config.yaml
activation: "swiglu"
norm_eps: 1e-05
rope_base: 10000.0
rope_fraction: 0.5
attn_scale: 0.125
decay_shape: "linear"
Each number is 500 + 40 x the weight over its row's rms, rounded and kept within 0 to 999. Layers, rows and columns count from 0. Numbers have three digits each. The size before them is the row's rms in percent of the matrix's.

# layer 7 MLP down (transposed), 2560x512, rms 0.0822, rows 1498-1514, columns 256-383
100:528482582413551506547514499459443552607510518543592512519552509563546466525473472573462494529449471457458547504500538460529450417508594485500553496469475465471526514450528395489448474562421423509495482536484453558434521479537424512501489506528471519495470550490505511571479511524512485544480479514585493509530508541490512512489459463471472488538466496485452509519478514468491522472515
106:538484468547503538562475495487488549538514524486573573583486480512505564503472517519485506533522494502406502526524457529508503427454487526491471536490430426478581427516442446498488504484512437553518492479519548553549580475501495485474496490456453527571496489545424469552490478506524437555495495544447511472484523484607529459503449489551510463485469524455436508520488499501484431547497
102:505482487472470463479389516512488485533494526458533511547504514559553474568478501402427495460520442506574426524507512553505514517571480496506555517519507454545491472520448422472453479502474510521549497549494481464474545502542515510540456523520500480514541403514482517497459468477501455473545500437532559551475592502534449490487512511495500473539480538455602519540501446460524487445506
100:482528437495540497531543506474466416524449521505455459517521456478513502605491401418514448521497498534543465552528531524492476537530534515492577488557531549555491495511483505461484474478460537543514452390500494512553502587477547532471510514439483500481465513464512538492519453576587530532483505550527573444567408444516503488437494537526449475481484493486412528513480487589427540492490
107:483529485462535560542472494476456581494457448565455547490486561503590572473477515523461515470451422455499455536489489466558445521512499517489488508558519538531481565443478422431546464528521571539515465462532424443489483477553534460446526503479473487574531443573483506512558448525460514488563465556567523528540475553513536435520524461488547482493467505520498465446420442433533512504508
102:478493486465502547528531553542450471494529525493574532464451532511497511445528539483568488471456494417457481456514575527490522525496490518559497496454525554407438511494476449494642488571475479516528479480493511432513551443477579523488472492563408511431480456470569512518475488483489536504529549461471514528500542528525535449535442514428502497464497546490520460544501523497558551492511
095:487498442539491539494450514563531548546521518468442534503531440553534544544440469510525463541499479449510492513504491483472469506423440530482464500484443556508522490629497603548507512481472553530477471533482490470521444498535505508529511494439481508449503456541519513523432518509489494558556482458579505529479506502478524488532482446497375475503473547535434523524510525444440526511505
097:530539516452529505481525506478566555509521562467524507494504581565449484461506578502540561553555526487470519466487556556532540517539489493448457451485484484494504530422500547532475508503488480498471581535567468446493445465456499587511512439498418493521506438475520461456461507512543393534553428544460426489506514449417496513534445516496458543488590535504528448506476573473502541504447
100:497559474521622554489501516531562470494468526388469535535521551525494572504494472511484478513479560468505540508479528430464594481533505461493509473476576506562435503504537568521456514438511532426555487544446532519528505581500546449556531481580465539548487492513546475471489436528585513526504476485536437439545487546507480513539521419517552498525480451497493486495509429508529577426522
099:528491491461519592516445536493566538536479468533529538531551498455486543577520593526481521450511487569583476489489516514530477437509509529464470502524494492507503447535504442470551500477542541448507522594496523458567502450538460438528575492551506459409474465472542451453477581483455555469513527507490557508484532531490493587512499456499600519470498482581535480571524513460518565500510
096:488548494540445546464540509508497481465539527466543496500594482479594321509495496514488511489485501489483501478506534433463500510504497533455541509541560487567473442504507565515476535542498523512479447494505456421548599548487521538492542523424462534485521555420579561489438498529480508487473536465510476552481545505390443537562505459546511474558460458538551482499427483504515473459542
106:490456527475534553449486501573479499524385469558499481516444523444419532458540525550454527464536550472550497546540487545536499554488476497505472508498517523591488533439535518520421534456536477465476467489502524476486470513510495546509616454513491402511458507487522428439477537518504488534521497437445538541497565428582504485465515507512433478502540504511500516529479501480507478462483
100:507548452438434449524488489450571491449498501499445497456520513444478566543556533535564531524493514490575481526569508499507443543519484496470477480460493568516540556521501536453452529519487505528456545473507460534443539490460567552455417487479485503546552536534525539501537471488506562579432542462453501556480521515477480493513520449575477386547525530512496542499496432477479479523474
106:448538467551488486499537516492580533533438486524528536480483496529482473471519477571549501503525554546515514466487575522471525504539498537493544527507592542462526619537507481532505495540441593525500512491527503523527403567530468459452537511502440519502560415461464439495471515465535517487492450540494499489462505531441430526525466465467529498457554506495457522469510491409455494456531
104:547571530436471515506387445503480426502510516520496534524463403465432480538504552500522445480561495481433436480466513596495470549525503521491535501492507497499502527516474427476500514490407512502465547595497491471544505502471512459459444494533485485543519517518433511502469543498508446479458552506516425543485439517557529458455485458487501495520474447486423482472527537542512515500499
088:474495519541507501561502511498397460510472525528505416520455457483506457557525480490529534540479506592566484502474483577600509479489504471548474531588446461524477397428519550512403537593493454489451519508487476593414499470464514539455520465495455562413520526455478516550484490443461510498446527511526481401513445483468470568495531554548474407485508476503540442457507490564492522513524
105:530524569534463491509456489544498489522549464521498553525452473520517474463458515509517503486481524469556467565459472552512497505469544517550473535530519528394503513517518508493491545477464459450542486557458430538541601502534526506471600505465500520455574488461520513501531489525563482486524444490516515407510538455502547480489496574445478591570547445508461519533441524591582506473473
# layer 7 MLP gate, 2560x512, rms 0.0685, rows 1499-1515, columns 256-383
104:537488532452531506506490529529396472532449485463480574474506462489502509483523468499523560518478536386503449537519496458440507527528457540502530444563475505527511559507505565453471556496465504428380521517481538503500557482506514498452466510480500501518486472434499545541451500478481417517506507436542566533542458481480530595411588494528475476485458493581485525585555541463571537521468
102:430468522480521459561519465478572408571484520503484484481549575486459514541473553572510444457492465486547526451499498473486541429481469526546528489455530529433510491484526422490544474481595509502537532539527461504491456465510518511491519506474495536480508478506548567507563508475526426506492555483490553457462556491520466433560462532491525491413456519525510447555451516454516524500494
096:486472442512479510475465473562549504473500547478519510506513448457498530458500466470532494479466476536462508487479564464504528465445456533454435563537488459443458497512524491500486545509538446485493526582501550504510525563564452533587481508469482570567507527522514513491465468596420523532455483475498562481484500481560513495445556512561537414543465491481514491577512491565555552486468
100:463462484533477558543513452459501482447534521457481490445515509470575484527488471460544479533508471454460479494553476446606397529525546481416521499560464498501450478525511483489561524496491535572438567491447498384516490539513414541513471477507510449524589471530501576446514545440524551528481466467540490522509446543465559540617526500515478502486483534519450534519501428552465510459502
100:521522506443506526501444544555451493533569471484455542476481552467481516517572442518533499451538400448520555551516443457489457515530550500488523527472585471500510481598469472507437515453569461511465518559539527522458505535471464458512494596533520530493494472516565580546486524476480459531513467532417491476487450472473527545505486534520505514517515546573454451451545522426485443557492
102:471381502561496577553504507472554512525524511460467590448493534450498479514467499517503458406471467505452446478479482576513518521546465459457460518527536458475504444498452513519480489487481496486464468513513473469559453438476489537469467539567551530451488557523480481473541524511399511483480435508397575508437516538426527483497512510578490519528481445499501521528428475538488463445530
099:498439457533500485579480463481609501494556506505484466562476468483459471447524454409542498537490577546533435501522442552501492508514468490521540551467516534538607553423507525501460542542529521535488458462490525504484464533514475469533519498469461496527518505522454451475556488546530479472494473443480429491437424503471513517469499487508528584532481411522516413502427462448505511523509
101:463505421523483513420503420500517483475536513533532454490533458469488505475545509491453544474446509453447522429503546587439439491532427493508494488563487537502470482481463474433550501390428535449460490503431508535532487528566496615530474539497510494484442525545490557550430489472484534564474494530419525478481486541507552426506512523494476522488514484545587516484480487514513525507520
097:511530501516480440502503450470495407527526585487426402487450505518634474481428575503448529501491532520503559551508428543490499520547511565491543521457518500460454506499528639495442518497548476584442453390475507521500541509461502491546493454501549504551562532561579496526419443458450524496506491435564413493530541435445458484475454554563438471475533477413495548549466449515510453471495
099:515568501521481528489520444589481547548574473518473496486523534446504418509510490455523517460467527507469499517509556500545471466505584487503398491474526531553483588536496561451462510533418473540466495507444487553462514511519522498494503486420522504505541477430515465505505528486467489553530461490472448459520451501472407493457551472410488534524543564523511452567455510538536560488515
104:481510472531505559462556525479492537499461644470555595489518513456495529559493503463527434555550499495463495509536508521404442513485499479506500459555470497473475513458546548474473502434430575434526484524570501523505426501522489572466604509435514482602568535473570508552461502494503454497514507567456560507465527446494546477452494614516475547511475490517478532465481514492475445516512
102:538492497434441538566430549532505487504471504511526560542502402529443510530498504535463467496528470503524493488529477473497543489535455499492503452558540495521450472484544503503482535486525457542506505503515436503553499397540466514502451456441547466465453502445539571473495505508478521523447502474464509402466527477527454537592500527474483458471509502550488476526445511561455457444447
101:445540475507577455523506502505488504540451496530491469531501540487489495492571509386513509450453521382422451529468510502510452485524499538586440501455534500525502529506473523494433422555455503511585524511523477513516478588436465441554533555480522441537477504558591447516465510419498547493514583529487425536459466466512461502478517515556496524500556543467474471509583504511519544503597
102:529480521533507469474512490471423525588415504469505507517515518482513510510526471478488459536506437499417437496495464560495515454531501493538510484471548488488517482497474582434504475459509535514494460566584548467518495504446494586481498429443486569524573439479544538458505466456446529505515477353500587462488558511456439488498525438607501466502504463526504470488490443459522496481526
098:560486489529425496528554527514575511450446457508464529467552493488582519475452449484496439432474478414452591463545581508481518525490542535477484519531554495413509496507585532430617468470521563448554478454482524518556493504577473487491455528502527480573501517541547506488459570534525461556505475557474486610502529548555503475455488467474547570550526507512486494486508522421554522463471
109:438562571529460471499464481501482522561463494524587564526511516587555480452497446512519447474539541513486459501488489516543533470511479545522514447493504505535439544510490399477393511520472500457507512412487565528471502496499593529524435504484583465373505504513453527551418529487453515535512420570475455490435453497492415552467470432448471497513447464562431526484496559535488502462497
103:435478434599465596524409459504489479458465442540491478505513499573501459431490511515490424553469495502472508427548477495507411433521409546518460474493512469512477499526464506548543501540490515467532483443599457463522477515496520480456487467481524552522437514491530514570445461513543444466532487500480503467495553598479471488445533491542492462554498550513530515508490467537527507466438
# layer 7 MLP up, 2560x512, rms 0.07, rows 1499-1515, columns 256-383
105:517527530441517446473446419612543494570437563508475512483449443536530491460457501496476506530458491522512480544445424538502491464561561541456417489544501613570522540461491510533553498436494524514520527487471450522504455462506502494453478523514521483482527397545461541451412451511467428466524510414518502441513485485476507545446510519452497543468477442513514583508420409466509503484519
104:526441509510530440562506486518452471487504503522476445537500490530522463445519468446519487513513556530544454414425444493507513453507496453555506483535495510456490461513519461397519499500492576594458504447521501454447504506486379486556432476491495527522476554506526552516516497490557489498512429500507443511535479545570505563435503411540486519572501531516516500494473497496485550521466
101:568543563522558533494417490512478481534462493454513565520463537486559495534510480523483534513535445521531490505549445514479545556534496521476483468580520514459500509466524454482494595494457516457530487468467477557553514451524467547466496507524510504475536429473482486525486555483518524541455471548525507474485453547577458440600455549462503581418500517446510510555445496539504410520609
098:484536475526509523514475575448500525474485535493525538536553420478482503495564531451514469455514459497497542489558476512494514555446494521595461550501488458486441559496484478438466531498562462482519448387519457447561492532559504565434484515485541533552602471428487564530550510480487553406520488506480519563555562525508451524502518562546513496435555545484504464453507516571496491514497
102:466420550510477477415498427470479535527478527465511483466502489507496439532473401540575532513445469465470490480502517532524480472475487469540471445509479502536446490477460492463475564555458489477578528513548489436459511545478481520483474538492459537488493507554489544489491341565436476558549503512472536500560440488428505490520457604542546499503504517502502483571485506486515528452484
098:510486480501445501560572504528478506539569546502460552490426495495522449479448451476547545502505558468541531544505480489440482545494521505505467545529479530483533475577490429526560556461441523459509489525524523448434440455518496453471473504480499481598485545510516543506526446455440576512566497521489525474463497559486506476520527545549500505534513514481487501506488489461511506481436
101:487520454557451450495484500505459448493499496510547508445504502509496409445461458406457475566483462451519464492548361435472596445514509560455490458494515491504596505473496495542562528464532464527479484463515451474486496542477501551501483491473528489436500462488442523450613420527592534503529569485556493502481456525545467508528471500497489479454480450492478542462597507478524515570596
100:580540481548503486546468511529506428439543480507529527509518469470545525497561482493483526479547573489547467467460499525473451517465506495410532521463447497505485489518493506481475511498513518427569489473519508512516526516538516530457572488527505528521501517464517499484440577522555477489503455519486504477510576489532553435504496527518471571476475505516516507513513452493574543497590
095:547489487433482543483510516474537455424537505517562497507463410503507486462525508493506507418434510503449527420475596502436523418489495535476464555459531471536463494483484472464483480493469536513388431531500498515536467493413524473536475530500492500524463521432519590476512507458566452488462486468468500571546481481516469500467520540494488459464486489491518483448536506404507509534516
099:492527456510472534494530492518475512499501518548440533551521542496500404467506423482494519518500465492524535529525472497509518427514544471513415501528581492606518475535451556479476462443514553542510466510470396494446493544502505447536482497469473562497493425556495512540414522511419509529524466520454463516495478579502495528453543503518481523576532502452488477546493564481518494518495
115:469523523486524509482546539573500544500497616507521600493537482456494598545564579495454472543452464425485452514511486484483474541472525487452525546497443455503421503467548505457581482511451472453493595465539529488505453416526506591466559522400479416521547529483512495514474517479483504520529498588494511521422574502510490508518469553440480481472592545445500507467473541529603456502521
099:515494487460505399543452531535596559495408522506503487496537529530463550545446461480423487473532441538482456517513523545511418613511446529446443434469490467479468562453494531511511500514538552545501491479449567496456515476465519589449458572593480483536534494486490505531504467527449524527499478515563510544567458576484486512537494502544477515511448543522476511478513483392543502526496
101:496543517555475480474537485528515518463579477607521584509481537444501544559531477608540484493503389491483453524485528505596469525456535585455536526492540465507550561562505490528460540459452534477501469453480496518428615399491459460520466478535503543509443511521492478540486491412482485489443468529525476530473433540529534557538568440559435604501536437507539518492511502457492463437496
098:516590491460471586524464423564444466499540529556543542553498518499485519524526451574508492473465534432473447512459542519500501560474528564516490533504508441586486511486545560460544533489464491546488494566523494483444543500509519529530400420531543479506498499496504443440508570496515508512433564508475513535491460530481575472484429490461529489509560381518489469465482529495501528471446
098:550532505547566491478472519499540487497507449449507586450563529508497514466444535490470558479455477463432545534495529483490537545538537540478538441380499520457475617576566492555541477489504497572498478466527475477601483540546558479530454535510522479544515507515548440498462456518542531459542503492518607575512526476462462417555516506552490572472497508521419483530583472516502488531570
108:511480520509442495538468500513516524450511479532495457502495445441521577491529534477450469480456481519549596471444502635445473501493528438525512596479483454491467473480523458487551514452486419561531508582481493468495463440613409485439500527497548485462513464513444519522485482500495585485514443580544520528487514544470531420516539504556501508521488487475529532499445524564538436537505
105:465483469543511591484581491519510550487485514457561387414579461519507399461470528512464393479511479550524510507582515537518486531563488548483449493533490483430488453443494542487507523420506514464543435521480499466571515544553516526473463451436526549484480529505505543560481539509512479450534441512450433534527488517501494474434484533544496457501490507535492499506534487526610528497502